{"d_model": 256, "d_mlp": 1024, "vocab_size": 898, "activation": "tanh_gelu", "norm": "layernorm", "norm_eps": 1e-05, "rope_fraction": 0.5, "attn_scale": 0.177, "init_std_qkv": 0.0499, "init_mimetic": 0.7, "warmup_steps": 200, "final_lr_fraction": 0.0, "seq_len": 512, "steps": 14158}
Each number is 200 + 40 x the weight over its row's rms, rounded and kept within 0 to 999. Layers, rows and columns count from 0. The size before them is the row's rms in percent of the matrix's.

# layer 9 MLP up, 1024x256, rms 0.138, rows 983-1010, columns 0-127
097,208,253,220,177,272,230,200,223,226,210,173,295,179,168,212,77,169,214,226,222,242,197,292,195,241,219,239,234,170,234,196,161,153,202,274,195,210,192,187,167,201,120,277,162,154,209,204,234,148,217,219,177,166,204,241,157,185,213,124,168,240,237,223,124,122,173,260,207,179,213,126,258,185,196,243,150,215,171,144,223,228,237,160,200,260,171,114,191,245,208,230,116,161,174,245,251,197,129,177,237,228,181,195,216,136,212,202,252,183,187,111,201,239,222,185,220,172,176,178,234,123,145,197,168,255,222,186,149
099,178,170,137,204,222,228,131,138,174,267,186,192,253,197,150,175,174,186,183,279,209,204,97,154,177,229,234,286,184,205,189,194,204,238,174,284,184,185,237,261,213,152,80,216,212,222,221,160,176,233,189,255,166,214,188,263,237,252,288,257,179,194,267,194,194,150,202,200,167,185,260,170,169,141,187,215,260,236,223,218,262,236,152,200,233,206,208,170,195,186,202,235,231,128,196,222,207,166,272,247,257,190,163,198,162,252,202,248,205,231,157,234,184,226,193,167,187,216,192,109,150,207,210,230,183,245,289,280
100,203,209,196,155,215,175,163,180,188,207,193,258,177,144,100,185,221,236,258,199,102,245,202,138,260,170,203,188,250,186,197,283,245,204,208,264,234,244,243,256,143,184,223,202,162,261,241,208,155,211,238,263,223,207,217,218,211,139,199,192,156,210,144,142,191,235,161,272,199,253,136,219,250,217,207,179,213,157,162,150,185,168,172,221,231,254,234,193,163,187,202,229,213,169,230,208,232,175,174,203,175,210,199,163,225,227,246,246,209,126,155,185,190,241,195,227,181,176,171,214,223,227,240,286,208,116,179,160
094,269,136,247,225,120,257,112,224,196,218,181,125,206,188,212,184,223,185,224,211,242,189,211,208,169,262,234,223,199,170,160,155,237,130,195,213,186,160,180,174,240,206,202,194,215,187,230,143,141,153,172,82,164,121,227,149,244,132,153,222,209,213,155,234,201,174,264,250,188,174,88,157,194,257,231,139,155,255,262,213,168,194,214,224,178,258,125,189,167,147,247,242,198,190,115,221,245,231,190,217,145,251,239,239,167,201,210,198,290,235,203,197,132,109,159,187,213,195,160,243,190,228,203,190,235,172,248,147
102,171,252,206,241,153,216,192,248,223,154,228,237,126,164,223,201,202,181,253,183,154,156,245,213,209,164,189,226,175,162,242,122,183,116,212,189,313,200,262,217,206,197,256,184,170,247,119,156,143,221,103,206,166,219,257,234,155,161,242,210,195,183,215,228,200,271,241,213,177,162,171,201,212,208,209,218,156,105,205,196,225,187,192,294,115,193,213,122,226,243,142,193,242,171,278,228,158,169,247,186,183,202,226,204,147,272,216,166,161,261,160,209,228,260,233,217,142,160,210,191,209,89,201,196,265,215,169,139
089,159,218,188,208,93,161,193,233,216,179,218,228,215,207,80,203,184,141,247,305,187,214,198,166,160,228,272,294,196,199,112,146,288,175,214,272,157,70,172,253,202,190,170,202,148,173,134,129,192,209,205,233,191,210,208,221,251,207,175,187,187,183,179,180,194,202,138,191,208,182,156,197,186,242,140,182,211,274,204,182,197,204,175,155,161,206,252,155,133,141,191,188,175,198,186,203,158,193,154,219,301,218,229,226,195,242,213,113,222,166,160,175,232,174,206,137,255,177,231,173,146,223,154,205,160,217,172,268
098,194,246,243,159,136,172,228,202,230,203,249,167,175,223,158,239,169,182,144,236,187,220,157,177,239,211,214,226,163,217,215,126,202,160,206,248,185,186,183,213,158,218,140,166,226,168,210,208,217,177,188,163,212,241,124,214,201,175,298,244,178,229,198,219,137,221,195,191,193,208,219,237,141,201,271,179,185,160,218,281,179,121,218,227,183,257,154,159,272,207,163,271,153,214,124,152,137,196,227,177,207,245,229,163,174,81,192,183,221,243,204,189,212,228,228,141,200,248,214,239,189,269,202,204,265,224,256,190
103,207,204,231,172,248,185,212,198,209,177,113,213,191,201,205,250,166,136,173,140,255,179,195,214,283,293,219,116,310,195,174,271,160,169,222,273,159,175,169,222,126,205,231,205,229,196,141,187,162,209,208,207,211,184,238,170,220,263,148,187,221,181,170,149,225,241,202,235,185,229,247,204,162,161,248,206,192,242,260,223,169,191,205,181,252,115,219,161,210,272,204,226,272,222,240,169,267,301,270,111,221,223,183,215,209,168,233,144,222,157,163,153,226,150,111,205,128,156,153,225,189,204,208,171,194,69,183,216
095,149,238,178,208,141,181,109,143,249,211,201,172,177,224,207,191,172,209,224,220,241,258,179,136,172,238,220,138,228,125,196,184,302,120,139,124,298,147,231,235,120,205,221,175,128,235,180,242,144,203,183,220,198,203,178,192,159,255,187,179,205,173,140,156,230,198,229,101,237,121,152,198,170,218,200,176,219,226,169,180,212,200,245,220,193,128,250,260,192,237,198,237,217,228,150,194,227,236,195,203,195,166,219,244,161,192,296,297,188,220,171,193,182,261,206,198,177,265,211,247,184,201,250,181,135,239,158,235
100,213,223,212,197,214,266,174,192,191,292,198,270,105,188,202,196,215,166,112,231,173,216,212,226,213,278,210,170,313,170,161,214,303,233,214,177,223,255,166,234,280,109,235,237,120,258,203,188,170,178,196,151,203,153,229,186,219,178,139,191,219,173,239,243,223,189,218,179,182,166,221,211,184,172,169,182,204,206,230,198,207,232,205,268,218,265,210,213,192,182,162,212,200,212,226,210,189,227,192,203,227,277,203,266,155,273,189,170,233,190,210,132,170,242,205,212,188,133,167,225,189,234,278,163,137,177,160,139
098,210,267,236,284,233,179,185,194,160,125,221,210,242,159,238,198,264,124,182,273,232,253,234,291,174,251,216,155,220,259,140,214,146,173,200,186,163,237,162,184,248,172,235,123,124,200,166,165,187,139,206,260,182,221,248,175,213,142,187,176,246,205,219,173,159,143,237,135,169,195,273,222,184,156,275,183,251,188,148,233,303,175,207,145,212,240,210,254,268,180,243,234,153,179,209,227,227,177,210,207,224,193,312,187,123,173,260,176,184,213,201,211,150,253,252,256,181,183,176,283,131,187,139,198,213,231,241,198
100,190,173,222,209,142,250,202,203,170,188,233,138,181,236,226,165,191,194,213,216,147,164,159,232,239,168,285,237,215,242,226,219,146,210,184,164,171,241,223,247,186,140,158,242,142,150,149,184,275,145,233,174,148,206,231,210,287,216,206,202,190,232,279,193,168,208,188,269,263,98,209,259,143,245,117,218,149,210,215,299,236,202,164,131,140,230,166,186,267,244,201,274,179,160,207,168,238,135,253,144,162,198,202,275,168,284,119,171,184,211,159,152,230,267,204,138,179,173,213,201,128,167,242,136,217,176,215,201
099,186,167,164,209,274,201,178,238,170,212,154,189,177,269,192,195,242,205,170,212,119,218,252,270,181,190,156,186,152,189,220,119,214,95,240,177,174,256,190,190,307,219,205,280,189,196,209,229,206,176,213,207,235,214,183,243,243,148,192,164,232,157,260,180,254,151,186,163,207,176,212,172,246,142,212,175,202,166,211,165,205,227,212,195,234,207,149,142,159,247,143,186,238,133,266,261,131,233,171,178,116,145,204,253,207,153,164,167,260,218,257,221,171,165,180,205,234,158,230,165,219,250,185,235,252,198,225,236
104,149,229,185,146,215,223,178,220,210,206,174,279,193,141,191,254,176,239,248,192,266,222,179,140,217,191,249,236,177,215,140,216,206,204,261,273,233,137,207,214,205,234,244,152,177,178,204,206,187,238,249,176,189,219,163,213,257,227,189,156,134,206,202,285,239,172,88,187,147,122,268,162,201,234,213,168,202,206,273,189,201,157,153,138,106,227,256,153,160,242,259,339,303,154,268,179,186,148,186,222,212,183,213,190,143,192,251,250,146,173,143,215,179,240,248,198,227,245,153,256,193,243,181,188,207,238,200,186
106,241,131,195,254,176,245,296,241,208,221,239,236,214,236,192,160,163,213,136,230,222,163,222,155,243,226,186,179,183,186,313,218,219,219,188,177,218,282,175,175,163,157,206,183,188,245,198,188,143,168,169,154,116,226,243,180,201,207,246,157,214,229,253,182,228,297,189,183,159,233,225,245,130,155,228,178,166,158,194,130,205,154,222,170,186,175,163,205,264,261,160,228,187,215,169,190,213,218,226,140,154,180,184,223,147,215,231,183,214,176,217,284,201,233,176,123,182,231,197,204,202,212,234,156,245,180,201,183
104,224,231,96,178,286,258,220,193,195,180,194,213,168,214,171,211,175,215,285,189,215,248,175,199,211,223,227,217,178,201,279,205,172,175,177,203,250,244,185,175,192,156,194,148,205,209,195,153,230,117,205,132,104,169,235,202,206,134,124,169,231,123,231,190,143,163,174,141,201,146,271,198,238,237,270,223,238,173,179,208,128,234,161,175,141,189,199,223,231,232,202,234,221,150,249,219,175,130,160,211,142,182,199,258,112,211,198,191,223,215,152,201,159,206,259,196,248,256,149,186,207,197,239,221,159,191,241,162
098,209,196,197,206,224,180,166,180,148,218,147,229,187,158,145,143,198,234,150,206,158,200,181,144,265,170,232,210,90,157,194,164,202,260,190,214,204,247,207,222,228,215,219,191,243,219,216,247,164,216,223,223,167,220,195,177,204,239,182,230,189,176,187,72,249,158,245,218,132,217,218,189,200,165,181,258,168,155,230,211,198,155,240,197,273,212,191,161,210,220,163,196,289,215,237,207,236,275,223,235,200,260,224,240,213,162,191,238,183,228,222,237,129,132,183,179,234,217,279,231,222,266,239,190,183,152,250,239
098,197,100,249,238,217,170,146,218,214,177,277,124,197,231,219,183,200,220,190,250,204,185,240,255,220,249,152,223,248,159,252,151,186,182,167,214,187,211,220,230,124,224,238,177,171,123,213,220,139,225,309,203,199,168,248,117,164,164,157,131,210,158,233,197,177,143,201,233,153,168,203,216,185,188,183,160,185,247,219,294,240,190,196,113,154,252,203,216,216,162,221,219,126,183,146,187,235,202,175,231,238,180,246,171,190,241,130,196,237,225,143,248,212,261,147,168,149,134,254,282,220,116,182,121,120,194,172,193
094,213,201,260,185,207,216,194,129,264,251,127,172,236,259,212,221,201,122,187,228,137,220,200,161,157,181,170,261,150,178,175,175,189,209,156,245,140,173,147,154,176,271,215,244,225,174,162,140,227,178,199,181,154,230,174,101,189,142,179,194,156,167,211,200,190,162,111,247,182,219,231,213,210,181,187,263,205,266,151,287,195,191,197,159,231,153,197,124,232,261,227,213,229,216,183,234,169,230,182,164,181,280,217,247,178,190,191,203,184,215,219,144,235,201,236,223,189,110,242,231,163,203,199,196,172,158,213,269
095,133,159,148,253,235,186,156,227,209,179,246,198,207,232,256,90,188,132,176,215,175,153,179,143,190,211,146,238,247,196,218,215,243,162,263,219,230,297,239,214,188,203,205,204,258,229,189,233,178,235,119,201,241,197,234,144,205,152,189,225,179,145,223,128,124,162,228,178,222,225,218,185,241,214,156,187,279,164,173,273,196,140,216,193,158,152,206,248,220,201,171,185,174,263,247,265,204,175,143,245,214,183,194,283,266,154,224,298,224,247,221,238,125,192,223,231,175,219,199,221,78,139,234,134,176,184,182,151
104,152,190,172,161,211,150,133,217,223,233,210,235,149,199,297,158,245,228,136,204,206,193,213,151,228,293,205,212,267,196,279,198,194,176,302,208,217,182,157,185,222,159,160,230,176,177,216,151,271,177,238,210,217,165,130,236,159,208,186,213,157,263,181,195,232,163,162,210,139,195,236,189,186,123,188,181,157,156,247,199,128,202,234,189,178,216,186,130,255,206,233,167,202,174,200,179,222,226,163,238,236,173,154,183,143,203,181,241,217,152,220,188,252,236,168,178,162,256,249,136,254,139,153,201,168,205,205,222
100,212,238,154,120,271,202,211,200,177,216,234,214,201,178,195,191,197,171,143,180,249,309,180,229,181,238,225,236,156,138,277,222,195,246,151,233,233,208,193,179,169,216,170,186,264,191,182,244,183,170,244,135,98,194,170,209,200,180,226,251,225,179,241,145,131,131,266,176,272,223,174,188,185,196,151,176,203,191,162,167,217,215,184,183,218,198,208,265,197,235,193,184,179,222,117,231,254,132,208,242,197,144,134,195,202,227,268,231,174,125,234,200,178,266,165,175,213,163,239,190,146,197,258,244,205,184,176,198
099,168,239,199,253,210,193,197,216,268,242,226,246,182,282,288,258,227,157,128,159,193,164,284,197,225,151,211,240,275,193,211,135,213,219,156,172,192,223,269,253,187,163,194,251,170,256,147,219,189,128,199,211,183,155,150,216,197,198,145,249,125,208,183,197,226,222,93,254,183,211,141,242,165,196,177,286,229,158,172,246,182,219,199,119,219,234,179,155,234,170,301,176,218,211,227,173,165,209,176,219,178,179,234,184,184,167,180,159,194,201,193,167,166,240,227,195,211,211,234,230,190,241,262,236,212,167,178,160
107,256,178,183,161,175,239,174,220,197,131,181,203,180,193,191,194,184,194,280,162,167,242,177,158,150,223,189,180,231,166,182,192,226,248,204,191,274,177,235,209,173,149,189,155,136,229,200,214,189,145,218,220,183,214,101,241,224,240,239,200,196,186,211,151,213,253,197,186,167,184,204,270,164,237,189,190,326,157,201,187,233,258,205,114,172,167,188,134,215,221,189,220,186,184,207,199,259,184,250,181,98,202,154,202,205,185,168,133,187,151,147,112,192,228,208,145,178,177,229,223,137,138,175,108,237,145,176,173
097,273,189,162,135,195,205,252,161,200,138,165,237,197,127,167,144,219,245,218,164,238,206,230,180,222,148,200,234,198,183,207,151,253,198,187,160,154,190,256,211,199,181,229,191,102,228,171,228,170,207,212,279,201,216,194,143,214,183,74,239,232,204,174,180,169,142,142,191,230,174,240,139,216,183,156,162,170,152,305,278,216,235,142,206,144,142,213,176,191,197,214,277,185,145,233,233,239,205,158,180,224,229,195,199,183,215,177,156,220,204,238,200,220,272,225,194,211,322,212,182,201,199,192,176,216,250,177,249
104,283,170,199,169,158,164,244,218,240,172,210,225,214,139,179,183,210,263,288,186,179,137,199,121,240,161,304,223,158,173,202,178,207,181,182,196,234,172,168,189,207,176,237,256,237,195,177,179,277,195,118,159,218,189,111,168,237,238,174,136,234,227,171,194,125,231,174,233,261,112,213,200,201,170,167,122,230,172,133,259,185,129,168,204,245,168,238,232,184,187,245,198,238,159,146,212,157,196,165,121,217,183,226,214,142,186,154,287,233,200,265,182,233,214,212,193,224,184,225,222,215,157,242,142,151,207,217,152
099,274,153,181,174,176,161,241,215,205,156,217,218,141,199,202,173,171,159,146,155,272,159,179,254,178,247,198,253,168,164,223,210,255,204,279,138,263,210,205,176,157,178,240,210,215,205,174,213,186,198,213,212,216,154,213,183,231,142,287,162,182,164,247,264,238,160,172,188,254,231,288,268,127,170,159,136,247,141,115,231,168,169,191,159,214,173,196,306,130,188,173,233,225,238,175,196,231,221,204,223,177,170,254,195,164,208,212,251,227,178,175,169,271,139,243,248,233,237,306,212,185,202,223,195,143,104,186,222
096,169,218,247,209,207,195,221,265,215,148,199,247,226,170,228,184,216,182,158,233,261,171,256,222,169,162,245,204,181,171,164,176,185,222,277,222,237,181,183,205,137,216,182,211,119,195,251,262,134,190,136,141,240,225,245,186,150,211,118,189,151,180,177,215,263,201,197,176,218,247,227,150,161,194,229,203,122,166,121,191,245,199,195,223,243,211,182,160,228,205,272,202,275,181,134,225,197,179,241,226,190,174,220,225,169,193,155,192,122,130,150,158,140,195,245,172,119,169,220,219,218,198,191,213,273,173,214,260
# layer 9 MLP down (transposed), 1024x256, rms 0.147, rows 983-1009, columns 0-127
105,192,229,190,242,183,172,222,191,197,199,202,214,208,197,229,218,210,280,180,171,195,151,209,174,155,262,203,179,195,180,228,117,213,221,231,201,234,147,179,186,241,193,209,177,176,202,209,171,152,175,154,175,202,247,141,168,239,156,206,216,120,180,249,93,189,257,222,194,215,252,191,177,142,174,164,178,185,241,166,181,244,170,252,258,261,208,280,157,180,203,126,219,193,126,174,164,247,271,241,245,236,175,186,174,282,191,191,237,230,234,185,269,227,163,230,205,207,177,241,184,280,246,188,249,248,229,214,187
103,189,182,187,191,193,149,190,318,189,198,202,231,187,221,196,172,257,146,183,114,285,263,190,227,271,152,174,144,165,209,226,164,188,141,159,230,220,255,140,210,214,178,190,125,292,215,197,180,189,226,251,153,210,192,220,214,251,171,176,230,209,224,230,216,164,189,228,180,250,186,237,217,217,163,100,203,167,230,168,222,232,195,157,136,212,238,185,273,182,207,146,225,206,155,274,162,142,250,229,255,126,198,163,275,226,173,223,230,203,178,247,201,187,173,283,160,222,157,148,174,223,222,194,201,193,190,196,80
096,209,203,180,208,134,213,156,217,225,179,226,170,178,210,237,167,120,185,144,232,204,188,183,206,141,184,196,222,207,186,157,170,185,145,184,166,158,163,188,215,200,207,160,138,207,220,206,258,244,182,140,189,191,155,223,188,274,209,180,241,208,262,216,247,102,148,114,225,156,130,291,151,249,161,196,221,204,172,217,173,235,237,200,250,181,271,161,160,181,155,211,180,215,211,180,230,128,210,213,216,228,240,147,184,245,143,152,156,127,178,283,239,218,220,206,268,252,193,223,193,258,256,133,217,221,204,242,274
099,152,206,183,223,219,171,141,193,215,204,229,242,205,112,196,141,208,155,154,223,198,176,219,145,59,167,247,203,213,252,166,178,201,184,160,242,221,209,210,174,266,225,192,171,194,108,144,183,210,255,222,222,126,222,194,200,172,216,238,229,257,155,249,187,182,233,192,142,249,193,245,265,125,237,155,207,229,212,181,283,195,159,204,149,205,207,264,176,206,234,212,178,251,229,250,85,214,229,256,216,188,185,131,159,232,186,246,324,223,225,166,215,212,184,244,184,171,199,248,182,186,237,190,293,190,199,177,211
097,198,196,187,228,208,98,192,217,210,220,235,160,221,189,154,183,167,225,246,234,248,215,253,247,161,191,237,223,270,178,169,208,252,210,244,161,106,172,162,174,216,213,194,181,245,174,201,211,217,203,236,212,213,259,251,221,167,162,152,164,181,226,172,205,179,239,175,213,218,208,180,257,218,249,210,153,193,204,268,131,215,252,198,212,141,212,289,163,249,205,148,197,168,179,198,179,197,189,174,252,233,244,168,180,213,206,248,177,166,222,186,205,199,218,160,211,144,160,197,118,192,204,198,176,220,161,91,246
088,170,199,155,140,290,241,230,122,201,180,161,183,119,187,263,213,178,175,230,132,194,113,153,199,198,164,199,220,179,207,148,193,147,224,221,146,236,242,187,193,173,194,218,180,164,215,244,217,198,143,227,171,206,191,264,249,151,130,209,201,181,249,166,253,176,230,189,212,235,237,267,220,184,104,223,207,160,206,226,227,205,219,185,167,171,150,221,217,218,218,223,198,218,238,167,183,286,220,232,177,249,222,157,169,262,193,159,193,184,224,225,177,195,210,170,234,148,196,195,193,274,146,209,155,214,149,148,174
098,254,164,188,154,296,304,214,200,191,186,178,200,217,244,270,172,187,212,178,182,220,172,150,265,175,206,186,182,184,183,196,220,264,118,232,189,216,213,206,204,228,123,222,222,212,272,87,181,250,167,231,183,187,256,240,143,151,228,172,222,187,242,187,212,213,242,219,250,230,251,175,132,187,131,185,213,178,232,159,123,261,193,200,181,226,144,223,269,206,212,173,209,190,260,238,265,186,226,73,187,214,146,274,172,168,200,146,239,203,273,129,191,196,161,285,235,154,219,201,228,212,207,155,171,185,186,234,181
102,266,209,160,171,229,206,273,236,153,226,216,97,181,138,254,249,187,177,210,205,149,172,222,256,167,151,207,206,210,179,263,198,222,261,98,295,190,194,207,211,247,231,229,243,142,206,159,201,206,202,182,238,123,216,212,161,281,162,260,196,248,163,161,192,184,187,232,154,247,250,169,166,271,109,183,239,142,206,212,193,198,174,250,204,211,177,218,246,203,253,239,197,268,132,148,243,184,109,144,195,240,210,224,208,222,180,126,206,243,200,151,239,228,183,138,271,181,238,182,225,196,182,132,134,247,218,250,173
096,187,231,192,220,148,233,144,155,162,278,221,186,189,169,191,198,210,169,232,221,189,105,258,222,259,249,175,241,284,186,172,171,181,210,220,179,240,189,228,137,327,142,215,224,160,188,214,179,168,182,219,216,238,175,259,291,221,169,187,218,175,216,223,219,184,188,194,234,171,251,161,164,237,188,173,257,158,168,193,241,185,209,232,218,233,166,253,144,186,148,224,173,197,110,201,207,251,210,225,111,218,248,202,242,187,242,164,189,176,200,214,189,162,229,149,163,190,208,121,144,225,256,243,149,209,128,166,160
104,243,191,156,260,207,227,252,271,202,265,261,211,151,174,218,203,121,211,258,215,211,149,215,251,163,199,244,150,169,190,183,150,254,147,225,209,206,231,214,277,225,192,245,232,225,243,244,188,194,208,162,222,209,145,308,191,177,158,170,214,248,264,230,287,163,134,129,151,190,197,152,181,208,278,225,224,199,232,190,106,195,148,248,251,211,174,177,151,119,225,182,169,183,110,228,186,158,168,206,224,177,175,194,222,212,225,203,217,231,178,168,236,157,151,160,167,229,235,179,266,261,87,175,208,219,247,124,227
093,250,166,193,214,129,195,155,139,185,217,262,185,147,179,119,255,184,191,181,244,197,167,233,264,222,240,208,212,160,181,259,138,135,168,168,170,191,235,229,246,220,214,185,151,151,134,271,164,174,220,222,300,228,208,229,193,213,215,249,250,252,243,185,203,148,168,230,252,261,134,198,205,233,224,138,152,190,235,189,199,238,178,170,304,213,136,104,181,105,161,182,192,206,170,233,161,179,222,247,194,257,261,149,195,226,194,167,231,203,242,225,206,146,185,220,187,261,258,179,250,175,127,260,177,176,208,207,134
103,201,205,192,246,166,225,206,191,170,134,221,128,157,238,244,203,198,193,143,173,140,240,236,175,185,196,129,261,205,194,204,140,284,221,194,226,270,175,173,278,235,243,216,226,208,220,156,182,202,235,120,246,174,143,156,173,170,219,139,226,215,184,152,254,209,226,148,238,110,235,194,246,265,154,156,121,219,165,173,233,193,219,176,193,208,273,176,266,126,214,221,294,188,172,250,184,234,200,203,197,167,199,176,209,181,212,219,224,201,265,160,211,215,232,272,129,129,172,246,137,229,191,255,178,129,253,211,200
104,211,213,187,191,205,233,196,147,181,150,247,173,193,200,205,244,155,217,192,153,211,179,232,190,206,219,183,169,213,223,208,316,170,156,174,225,189,222,186,212,197,207,121,255,229,156,187,209,172,128,257,238,210,177,216,190,203,180,179,204,194,237,169,245,197,198,189,289,256,237,97,248,260,269,184,143,167,143,162,144,262,159,344,181,122,237,244,222,258,177,190,154,137,185,240,197,159,137,182,190,119,305,155,252,156,235,175,253,197,173,259,186,208,265,216,191,149,193,133,155,187,193,210,216,215,180,204,221
096,218,221,277,170,207,166,202,169,169,177,219,240,242,216,240,182,251,172,139,219,209,164,231,211,136,136,93,213,230,196,286,148,242,182,171,197,149,278,208,218,225,182,175,254,179,220,192,225,178,258,168,312,185,210,276,323,177,197,231,206,239,153,117,215,145,246,215,181,205,242,200,182,277,130,167,184,228,219,198,238,168,233,228,196,194,200,160,273,194,224,221,153,155,145,207,278,147,241,170,244,240,176,167,184,180,210,145,200,152,266,212,265,213,140,243,228,218,146,170,247,135,222,233,167,142,247,219,277
108,226,212,250,79,190,196,164,180,189,240,208,176,226,231,189,121,207,229,227,151,242,136,241,235,141,144,254,233,270,195,167,254,211,215,199,178,158,228,203,192,160,178,147,203,118,169,222,218,177,224,164,120,157,128,163,174,188,190,201,261,208,212,214,215,193,228,188,218,218,131,240,255,160,179,234,213,145,176,225,244,164,187,197,138,154,257,201,215,220,223,206,182,238,203,205,144,198,176,245,129,218,197,144,189,235,255,122,144,173,239,224,224,223,134,252,224,201,211,214,126,220,223,247,117,210,171,262,191
099,191,192,169,252,227,199,200,262,231,144,264,208,166,187,190,195,171,172,164,225,237,169,153,159,255,198,236,209,230,192,227,139,210,212,150,258,144,183,156,220,233,134,215,210,149,161,220,170,197,201,234,234,132,221,167,185,221,211,221,134,65,142,200,223,178,258,225,190,288,243,151,178,133,232,151,191,278,213,149,207,121,234,166,198,242,197,168,213,241,106,139,200,233,254,151,187,158,220,245,172,254,191,233,174,296,283,182,147,132,201,204,179,172,220,182,227,276,234,199,230,200,232,197,177,206,240,258,204
103,274,170,228,196,243,182,155,174,242,233,177,126,181,253,147,201,208,215,193,198,274,124,230,205,197,314,145,187,191,154,234,209,201,240,242,243,224,185,212,233,189,239,212,176,190,233,175,201,211,226,177,288,218,223,119,179,218,149,181,217,198,140,178,168,183,164,190,216,202,195,201,136,216,153,249,146,156,159,246,250,151,215,238,192,238,194,171,111,230,200,235,193,160,267,183,221,237,195,220,200,174,154,240,255,170,189,196,252,212,191,288,238,130,164,162,217,137,208,196,132,277,215,136,186,177,179,221,191
093,171,220,259,242,157,243,284,184,158,187,197,150,218,271,220,240,269,197,197,235,198,145,240,108,223,138,170,200,145,169,132,203,201,242,262,206,161,125,181,211,244,232,211,202,90,232,248,179,238,192,163,148,175,220,249,143,266,125,178,228,193,201,240,244,194,183,201,199,232,208,246,174,285,162,177,211,174,231,133,187,241,262,172,196,190,136,163,181,249,207,253,213,152,271,144,202,200,228,283,203,237,118,157,170,213,133,190,198,242,198,188,186,224,203,183,236,164,221,207,243,233,206,157,161,191,214,232,189
095,232,207,161,280,215,169,115,281,130,167,178,214,176,178,132,205,262,220,244,196,275,219,197,256,248,176,197,148,212,245,240,219,148,217,183,217,234,170,256,158,194,158,240,164,122,278,183,214,178,218,151,244,282,184,267,216,236,224,183,109,198,203,236,195,213,240,213,194,235,214,124,232,204,263,160,179,256,152,199,172,138,239,148,232,252,215,124,215,269,199,156,173,204,184,211,171,267,134,185,244,215,209,210,160,147,222,208,190,160,194,159,170,229,133,108,241,211,230,220,97,203,132,230,190,190,277,147,167
094,174,270,253,207,187,259,202,231,224,163,129,236,177,244,180,230,185,218,192,164,269,158,238,162,243,181,226,169,201,250,150,179,233,179,195,208,203,180,181,231,206,270,167,236,214,216,253,211,176,150,229,267,221,178,228,218,176,238,199,174,210,207,160,245,275,127,129,178,200,139,233,213,156,227,130,206,290,181,161,161,196,196,250,195,230,299,167,259,214,230,104,168,186,153,202,143,169,222,143,208,100,145,200,220,251,172,199,182,192,218,278,204,222,175,229,194,170,181,178,247,266,260,137,236,246,181,248,183
113,175,175,202,263,210,136,172,220,130,207,230,200,200,199,198,123,214,136,199,205,171,168,211,150,151,207,232,186,219,206,171,165,187,268,251,291,212,236,219,199,207,117,242,252,156,114,191,213,238,207,192,177,191,224,118,225,211,173,162,170,195,191,246,205,181,184,174,181,204,192,198,180,173,220,267,99,276,177,179,223,211,207,215,213,240,228,234,250,180,237,213,220,141,188,170,274,182,176,293,219,184,154,204,198,234,202,215,214,182,119,168,207,265,187,250,277,289,124,269,175,132,223,264,226,194,203,159,198
106,128,182,205,191,255,144,197,170,185,235,256,210,120,211,213,232,230,234,207,230,194,185,129,185,158,213,218,184,223,234,164,297,215,174,212,184,199,213,161,167,206,225,220,176,228,234,257,190,122,273,268,272,183,175,200,144,251,133,224,267,181,210,253,301,184,304,181,194,208,218,252,146,211,198,139,219,183,283,188,202,154,205,241,254,141,191,165,207,257,120,238,195,234,128,209,150,163,254,268,189,236,158,217,222,185,242,198,211,143,163,197,220,213,253,198,149,182,204,187,301,220,216,191,208,194,166,242,210
095,230,152,159,218,204,185,192,213,184,171,178,189,223,205,181,170,235,240,183,204,133,255,98,240,143,201,203,247,173,173,178,218,262,202,233,212,179,177,144,176,140,257,152,211,226,206,159,194,159,202,195,168,197,252,268,173,182,214,240,162,288,185,237,221,256,223,253,196,160,212,214,186,140,124,219,269,208,225,271,180,219,180,205,188,223,218,154,180,160,198,179,155,246,199,189,231,250,266,221,169,210,174,140,189,190,211,224,252,236,143,180,261,192,146,147,142,165,196,155,219,230,175,198,235,141,223,240,246
123,215,151,228,200,194,248,218,171,171,150,174,200,227,213,206,212,222,239,214,214,123,202,190,230,174,150,174,234,224,184,180,194,260,186,261,230,161,190,171,130,229,206,205,266,240,191,147,154,231,207,135,150,185,219,227,209,200,238,160,229,253,192,152,70,238,191,164,233,128,211,190,163,268,176,198,211,203,212,197,251,228,195,262,203,247,197,148,204,192,179,164,192,222,250,224,167,209,156,203,223,195,258,238,180,194,168,192,220,254,170,150,194,190,188,184,221,175,92,137,211,169,231,286,183,196,195,247,181
098,201,159,192,180,247,150,65,215,232,233,239,257,214,236,252,210,156,190,233,185,184,239,209,231,143,246,170,218,169,211,168,253,274,188,216,268,212,245,173,245,221,202,132,111,193,133,160,168,148,202,189,203,150,185,224,266,258,182,194,238,185,235,208,138,162,188,218,213,238,189,280,256,150,246,188,250,192,182,230,186,115,218,151,204,158,215,185,277,240,208,187,234,176,229,246,199,233,241,114,238,173,270,160,202,233,136,176,239,257,207,225,192,193,259,212,148,216,236,173,212,247,149,146,216,218,162,230,177
095,139,190,190,173,226,158,227,129,160,150,240,194,269,165,182,204,228,151,193,163,208,150,231,186,188,203,238,90,294,231,231,179,288,253,180,211,199,214,231,193,221,169,220,140,145,214,186,197,211,181,262,219,262,231,161,228,244,248,258,169,165,193,153,214,188,254,144,260,160,280,186,216,161,195,217,233,250,248,189,209,213,134,188,243,227,177,274,193,177,170,173,156,209,235,193,166,264,193,205,218,151,244,158,159,227,217,243,154,165,202,235,270,160,171,181,192,168,144,237,153,170,236,155,213,252,282,188,219
100,219,170,188,163,189,260,227,236,230,254,187,202,207,225,97,223,176,183,185,239,167,207,155,187,226,138,207,198,219,202,135,240,151,215,221,231,167,230,183,183,239,215,244,198,181,153,181,359,106,219,212,202,198,216,235,181,210,179,153,225,162,240,193,189,171,171,238,150,222,244,189,199,186,215,229,211,160,200,191,188,234,308,263,267,197,214,257,150,202,212,186,162,203,243,227,203,166,230,113,231,215,127,254,279,216,190,197,215,243,203,190,177,217,168,157,126,186,221,233,221,225,278,153,247,210,244,231,111